From a checkpoint of a small transformer trained on Wikipedia.
Size: 4 heads of 64 (2 for keys and values), MLP 704 SwiGLU, vocabulary 2048, 19.5M parameters.
Each number is 128 + 32 x the weight over its row's rms, rounded and kept within 0 to 255. Layers, rows and columns count from 0. Numbers have three digits each. The size before them is the row's rms in percent of the matrix's.

# layer 19 MLP up, 704x256, rms 0.141, rows 75-108, columns 128-191
096:152124141125179048061163106214103108144073080120131147142144101123078130148169175236129142088108141104160171111115180139184182085101119149134093134123101104099136127170160105069111153140161145
102:125135166143109132137126123137110123153184169152150139091169102130156154072139121149169101149104159104154164162110111147113137186111127156148138152162201148167162088140153104081087132163089152
095:139128084154098103160134141090160167105172080191109129149154138197192132145131161119220133097143134178164127110136100189094115099147105149127087168174109131162094167098126111149093159102172175
102:107110120142039081125146094135076065089176141145110112137130151132142103127152176164082132133139135166148139151138147113181104122167168107171117123157141124074113139095144140120088128161106108
101:117137126138129122131151189095127121090118148108085163145112113116115156149114073143154152134140124117191119178175096056104188175163132080188134162095104077099156132102149164124111101154113161
090:114104113115167123142129174167111104115133149173128117133142145175121114043173155188140163161104115130123140171219129146131135143150168091186147192137128165057093127117168159195100114072125114
097:109171124146158153123124192059138149128108190155089152119128095054068073109153098095166075072099152084145141131083110126146163183120198155123141155065118151101195094127128104131177132117135132
100:098152132071138123061164153072146108129094118130139053166129140170148157171109163121109160126177100119153116148155143102167129092086147091120172113146109123125144065075071126131134096137081132
094:108083159063139115169105140120146140158134115131103121147139145100102155148153146100143127084108072114167097108149096140126119093138128134135075161231182114154129178158116129074115168161087110
099:127082126181191133164095083153110191117134146152116103146140144132165144117108120168121134140062117133122161124122144152163138129193158110076138125137145182137121100118128118143181122172098122
098:138124123115144107119166116104102126112158138102172138119143099078146110193104161049188144115099133112138082180146117105124151166135147150168180145145127111126118107149147041160181189111175151
100:103138166110190117147145152079108113141164091100158175111134109107148174136098176151157116093127139085152164217135126097134072196140142142129133164117134093110158044121165133141104121107156175
102:143129110119099171129199139094156147148124093183153112177111143161138079117074111073176140087074112116161134104085106122152137105186080084142135104116118156131124176138097133136190131145089176
108:156120114104183131204070140116095086159102116149096107103090186121144074122125157117115090093115173126149099112113138192158167124161152178126105111140166061075112201142142108126139184093099174
105:131113158150151179147083187118082168108083153165150067134141120221188133138150204105145127127173180169114116170083095133125178114143127106137164132168110143115197059159082139089117183153047137
098:161085159146081146159112116052137194099134104146117077159134079085074116144079070132130201135110132150127091101128166126129140117129131072079066123134162131104139131170167153107167120154126106
098:095184127147086147189153111138114161139144089102098161056178134115111141087135090098151126114147171181116153178101156126096127126191156146127125162125115168150143103103151082169136088136076108
101:156142113157199117131151166124076139125114121130150099157146178089135065115177070095115078093161120094170177115204080091152129076140108104126049133168150104152132181174136151141154102157098129
108:128122109140082115165178112021148146144173133167123187073130137125153137210168151104093122131104104134111175113120108097100160149151132072070094130163165105118113165082078130140118121143082123
098:094100119153119110113050147131188096088136080131138041134092119157114136143125122139122104170166117149161133093124152149092145104137184066128117123145133155106147111136120151106106196119095127
092:118161149113175121088112094142113117176135132159038099136136096176083123109135124117163128097086060162092121107124116103144151094123110138048198166154066119148147080145208183094078179123118087
107:103064150168143139118125119097168121144149128131104132084195142120158144107179114170169109117175153126141142122132138140105083051142087194148088127173054122134146164132170158167144132137085089
099:102133134139100212078161103113131130107138182157127114113158166096076159147122198125098084148120163154129091131120114145149159137189102172148129129114144195095148115118084144109150103106088134
102:107191156092144129117153137164118074139107073104146172086138103119135143153184146120092125100142171116152140081094101177149123138096128172162120169147122181195153133153160125054108125089123134
099:143078127132095123060094161187170113101133144141135145120108123129149158169121190123101116078055120118176121038168153117068102085087093124144157107121191146100113118110114096173223159123120123
098:128103131110112135104139109133124135143070168138109085163181182111201113156152160154120096121132116117159203151200136143173163166086131157107115062159151127107117169119111080106167157137059120
100:150160122056148156182156150115096186189130142185128104150223184116132138092156126096068151176114062167103076126122099107143154095126110159062132183118104141161184105119047147168142145146133106
100:151137156100107167122122123110098084078116154166111119107121140068120150118123089167154099133131162080120121172169145101129156125136115083145139162158100071159121189180169195175148179123133134
098:154125102113114151153179141137146153176074134151106091139122159143164109152198125126053116089126148125158100058128146061086151132152097106044171111089145194119192068113122114109148140154118140
101:120062131215174179116074124125101131091151094096139097185126113137169121163106163085146159116172137133125098142096135105126156134090139114095164144101122170157158112101112131084164140103132095
103:117127046095091150104135212103107168176157082108103166132154127122120171095162112147133124097078154126106109155148154139111119135107167089110131171144077083084148126113139157078113123116138127
104:124117138084198156207111121138118147126111182115092142122118107143148128067131146125133118141185090111091126175084159139175188102110149155155154115123127128122127097151174104109136135088083156
090:109154119089118052155102114121158147164150087143110116122154110165132130144175087109120120107149111114087136115136093095160069155085106132085152121114067129212112095170119184128121083084111114
103:126145142150161146144102166112071124153107093180136101103084062093111131106147123085070138169116071135148160143115085147181174112156102127132131162120134131154138110146187085045136174121111098
# layer 19 MLP down (transposed), 704x256, rms 0.134, rows 75-107, columns 128-191
091:175181106093090101123116122132119117137154146150147090074105159164084149109146083094158124176104158123201130144130179136066141119104125102082132190180152188148180110156153150164125131168142061
099:132129137114127103087168153143114057112162122139123181106115140108135108113097135160137109148118071107124099103158132128132084115143142153081148210107120094104131137150165161055133141138135126
099:146111180109144186143161091098101116089090137168096108140113169150122091094114106161113170135115089120151155070116187123123151133139129074061195124089103141109149131089102167131077089176128126
106:109102148111145101112152148140113129121132131137093161134140130091130125202105119133082101138099112120160159078166163101169117178088129119159070119141171112090131122101154134141158168131102159
082:167145092117089100136149134126183133161126169152105089096099079128102095109133161150149080141104128114078169168121172173174101059116128182112105114137133165161150217162072115127140136127115146
085:076062159132164125070097116104085119131162131198152209132129157054128173113108114125128085127112166115121157149082167157165165135121129093089105125132163141045106121098107040123125085136144177
093:125139147116169078113069165118110147180070109099107185101158171140088090138164119107109123035165161095174150157152093127138150134106174076157125152136136152122066141166153065105165102148093113
103:097201130145088099156121101127097074110096166220151117134144145154122143146153154105119074097139174228141116153135087153094132188140146122136144099132101130187139119112164136146124155176076089
101:114155108153111067104161140130132150185121176121105117132144154141173093101140147162123098104185095144128113132079107103164112127157156123088079080100134152079138089113150107128204142114174202
104:108113125127172157140070163141112085138161155119127160136120125142103067119097213108068184124141127098080124107135130137133111119162116084147134143193088141220113155135130143108129142145131138
101:125151094075091097119148130093097141096140086091135127161090099108115142163142087175129077101109179149204176043136109181102100110095144178112151155207097064113200110151112162165126105187134136
108:135070122175135087104122129142120143129053171112126108160091087143142117117103140077088135164137071131138167070096083114150158139138094169178092126107109169120114127096117154089158155130122173
098:180126150162099117136095079141064134075127115146144113078118128139130131169176163085144110153116115079143101147108149111050102097112086142123107063114128053060156182074108197149135142168058133
110:165093104131146105151096185139146173150144147085060117106125150138179154131123175117201157137126131095116138164141133119117156115133124107162095230122132100134146141104148047115100148125111112
105:123160150121111155121100127248161138067138143152152086185183099203199180130167183097133082105130157108132074085153089135122137157083137105076149196152168127114144108123208119111085082123172129
103:144149162112117141182124129156158103045159133084148126117154080099091139156153115083207077181158114112141141157124175124201156127118107147119149133142107104131128132129127138124116094153135180
102:100199171089145137149121111134170112121108133096090123133140125128147152117123094115067218162099084124099121141085213124142164157191111129131107130112159095132206113120132081150177120103136068
104:119103143071180172138137179117135101146156096133146068125117182108133149153143118174174098069094111090076132112095069140116138142124185089120098112139097075156104122114147147114135146168087087
108:136142131087142149156108148146132148164176123147099161056188184078076133150141096145127126094062130204171112173136126095093107137137170097077150158115158126140099104140066091145126188132155148
094:128148135103144176181047127110111145145173129168152124155098111098135177078111118158160164104135119100178091130082131109132141231188125062113069159109107130149065083103144136176070149128113075
098:157194076124071159144165130137076153158230165173134126168158106118154152128146120175059107132136148188150149134085149152132145058131138117142140173157189106102130157186170159193070102144114126
108:120091162112135067139159112121148167126159137149129179144204148143169100124135124074133095079116093106202145129109132133124081107119180146108098162127086146128137154160189114093061123167179125
103:149147183133105130152146064086193092160095100119110136169148135095185121154156118133154126123105125124140148214163155165069167181145072131122113123094101112134095097187126089094121106166109098
099:137134106074146074139168116137127090111108236117088130165154103135109099135175097157093110095098142135141133060133077133119162181127157106170146178114150100129137117084168069178064108120082095
103:193178095113165157153144191071103086124077078111108116136109145147154090080137062094143106087104134051050151179154147151126195125179127148170096155161113101142142090140091148112128147130159073
101:131145099136103179097144120109144119139121112094124115083127130128112122094141116143132102140094142089120111144150098117113096126146144141208150137109029130090167105099084139124096128143175155
105:094118160143063167148075175121102189174136082122079125157138134145085082061110139150103147124126113137121125139119094171117070093082112180103107119142102107108150115166106129162097168112185120
100:171139171127118138088157113139179145153159125144160128118088094110099145160128115090132128135078123150119074149094141140127123200108086123131124159120150087128112172166114105150183170156120130
100:079072132112083147139133135134117129156119097070094105154092171203129162208174214172115151123173131084116127089109142101125151099147146112115144170143063141088143137154116121086143130114154112
101:108094129162174142129127111099156130146157144150148125107138113146139093161113203117092125125170119120159144112172076135122149048108108176122168081079158129101126089122055219126081127104106188
106:146110105109129185137157107172164076115174154039145083184169116147172108085151175113107152134176165128100167116111135136162109080129116088183070152177158134107071133122114129106123099116099116
101:128091132151106137188119145140124165188145150104119120128157124112159115106123228134121191151192145121103138205074173168193163109095080183174109138162172095109147179170136142144159138122105123
089:164132122139147149131183159129144130061113094151090108150134145153176087165123121146091119166181102106132080133150098130149128191142156077172149093149136049143150211110159127123110087082146135
# layer 19 MLP gate, 704x256, rms 0.136, rows 76-108, columns 128-191
101:077155074126083118138096139144155128135147118081139122105159176091195112118081133087144129119093129212105169152178137109139133127142127111081191124135165133181110098096162169117103158106185175
099:151118074125130138102134104114135174137102162127131194130121155069104108124134141096151109140096106167160129162189117082172094113136138131156084137178138163138153117169117118130087135120135113
096:117133127130093110154134101090164059149149082167127155117069091148113116107168173120128148130110142097124149173121110083125104081159131084164052195108088149180102138169132130159117117120099176
095:129131084124121147070118043076154150122107104138115116076110134178106102096157112078128155121083109103102119168171115147087170137146114132102112116083137114161084177120123134143138135115106124
090:131146092174100081096105096089103183081168089168098170120115140118176065143185173098142044154119111071030117145111117070147153116171141138081120144179127135143129137130170108149102118108133114
095:142116156162169121110113166136112114112152153132150150132163121127148164102165072153062096089132114071111216119169096216086152123078149158149163119085063171127094151154101099063148099104131094
102:129125121167144115124141116218107138173133107113092089153157117129165122090123152086085112169166072153136140159143111116153132175109121199128121126132115124153089134130149129169090146094154101
100:161138120076160155080071124136179155142152083155123090113136169103133136119162102096133188091138110123082122104098148117146117048115092117155121113130136138098141155114132136102152117092113143
098:109160120158155128088129091099142149093094052061134087103075162052207187132132113178138146092140186141103089095132149133146154163172107107119162106124094162168160117074130116173164201108102077
093:164133132169089087119151097119143091128109074133133131184123150138101158155170140101128162098102105159135139145085056118145114143134136160120085173142107127079104137074121110101180153184071159
096:152102086122129174124138074108091146120106121115102057136145158106133155088061150086135115154121147094151165104140140120127192098140132160107158117106171115123146140159116139188166123155122147
099:167156127149068138148129081193123160105096103114143102087066113137130103096077123076116098137096171158147164143126116124083069072132074116196131125064137130131122103112148131107104122165116127
111:102139167091128147072144068185156118143169098155149163131109085163100118084170100095129137103129142130117071166096121110107120168112128098102114077142066142106176132135118147103152106127133104
107:102149165144158127137111136138077155164106145112165079120133096142065173172102197121093158105100176087132097157078132135132109066119144106171126170081127125169137080150087123148157124143084172
102:162111099090107136127137123115183177110101140193111170108105115131090163133133133163083084128089137094132129113155068120136150133149115091135131141123141097122141084079175092137128170070136133
101:112117121105167137136133103106120067123099117128131122100128167129131071082079166111113117195137110123101132110157133066152139087122101083074116141108089057180074087122159119088110188185107117
101:060225123077115111059161120103135138146168133159129109182179107156144144087126139159060080156085159110149159095094088166142146112130118120070150124168160196119148143151097122170160098138116135
108:158095147128121119160147108130148138157124143160131179113177108161119142106123116165097130106102130192192115112112139112125113093140164087124125150123072149113195109185135110155127122109132125
098:060099159109104178130178124072129109102061107152085187147143113112151158089155092120138167087215167179134138129127132111101083155169171074074141069091132078137146121084156187159139123233128127
095:176131113068154111110133139116170146164084119113049079095100157158102162103124160196123092076040168174144089205120119082150119097137144083121184158177206111149092107133090154093108143131183161
105:155070088121096096117133115146128098128128124121185130157197106092138154185079108062143094142180177115140136161101117129118172105138093121178085105120169080126164134102099153133129118173113112
098:129152147137188100125067174110172093093127128113201165160125094180120173129101107136113122124100119172196181153101094138078156137133181167156165088149106155111158137113188131135072104120108141
100:139128070145116140137167120122178168133114107124104088095115141121123092097075235090130140094100178086074108139182127052091141145157100156102157155121154153075152113087131090160118139179084137
095:148168160147147104112146104076130108088108047134100139119127162159093163108145116124137157100179105105120122135111102147121174082148127100121095163174085060119113138115056173088084119140168093
101:136127170061142101112185078134118127136106151122142152174091118107120197114165110127118124089093113151107118101077132115168073123042164134165145117087108133175087144150090128119096058118162120
102:111137137165094182108090122166126185154125124065119147164170137179103165174095142156127065131094111173106112102120107144083208116140083157097168116107085092157151202085101089143081132111145118
107:145118115185119084073165150131142124127129133083132155137125158191174176138122124093129090112076121161048146125145146115095100080169128125159159191118115109152165092102126127159135110184150082
092:080075074140145132178088141171107120064081128140097106133186107143104087094151175120153112100146106137115098129138157103137148131107113124092134167140164152147180108132117172143155071151129143
101:114101071095137157109139083114162129128112155121104155173119087153146124141135141145107157107079138113067158108189125152148086064185130089115102213145103170069074095135072112105109120120083149
104:147121095156093147093146137132085124116151100132172119121122149056146116128142176088149128150083191136099107104142103111168068119152123152164094074135172129155142154095085115126130130143136126
100:151144120068095148069128122123121106135156146106128172117107170147108091161144117121136121159137175080149126148164125073111101126187113061069141126117147148111129144101170159162085012167077176
092:042127125147132118110100169144070078126162140189097158164084107109139145129145139124123178091161089183126138140168130164132094109151091158121146136158091122152180131103074125223123135110130141
105:170167052161125096124123128134158112147116184175054123121114135136145104074077139089161110082156086136099051157116115160083061040198147121134200101069159147178128122126105134104138078089081147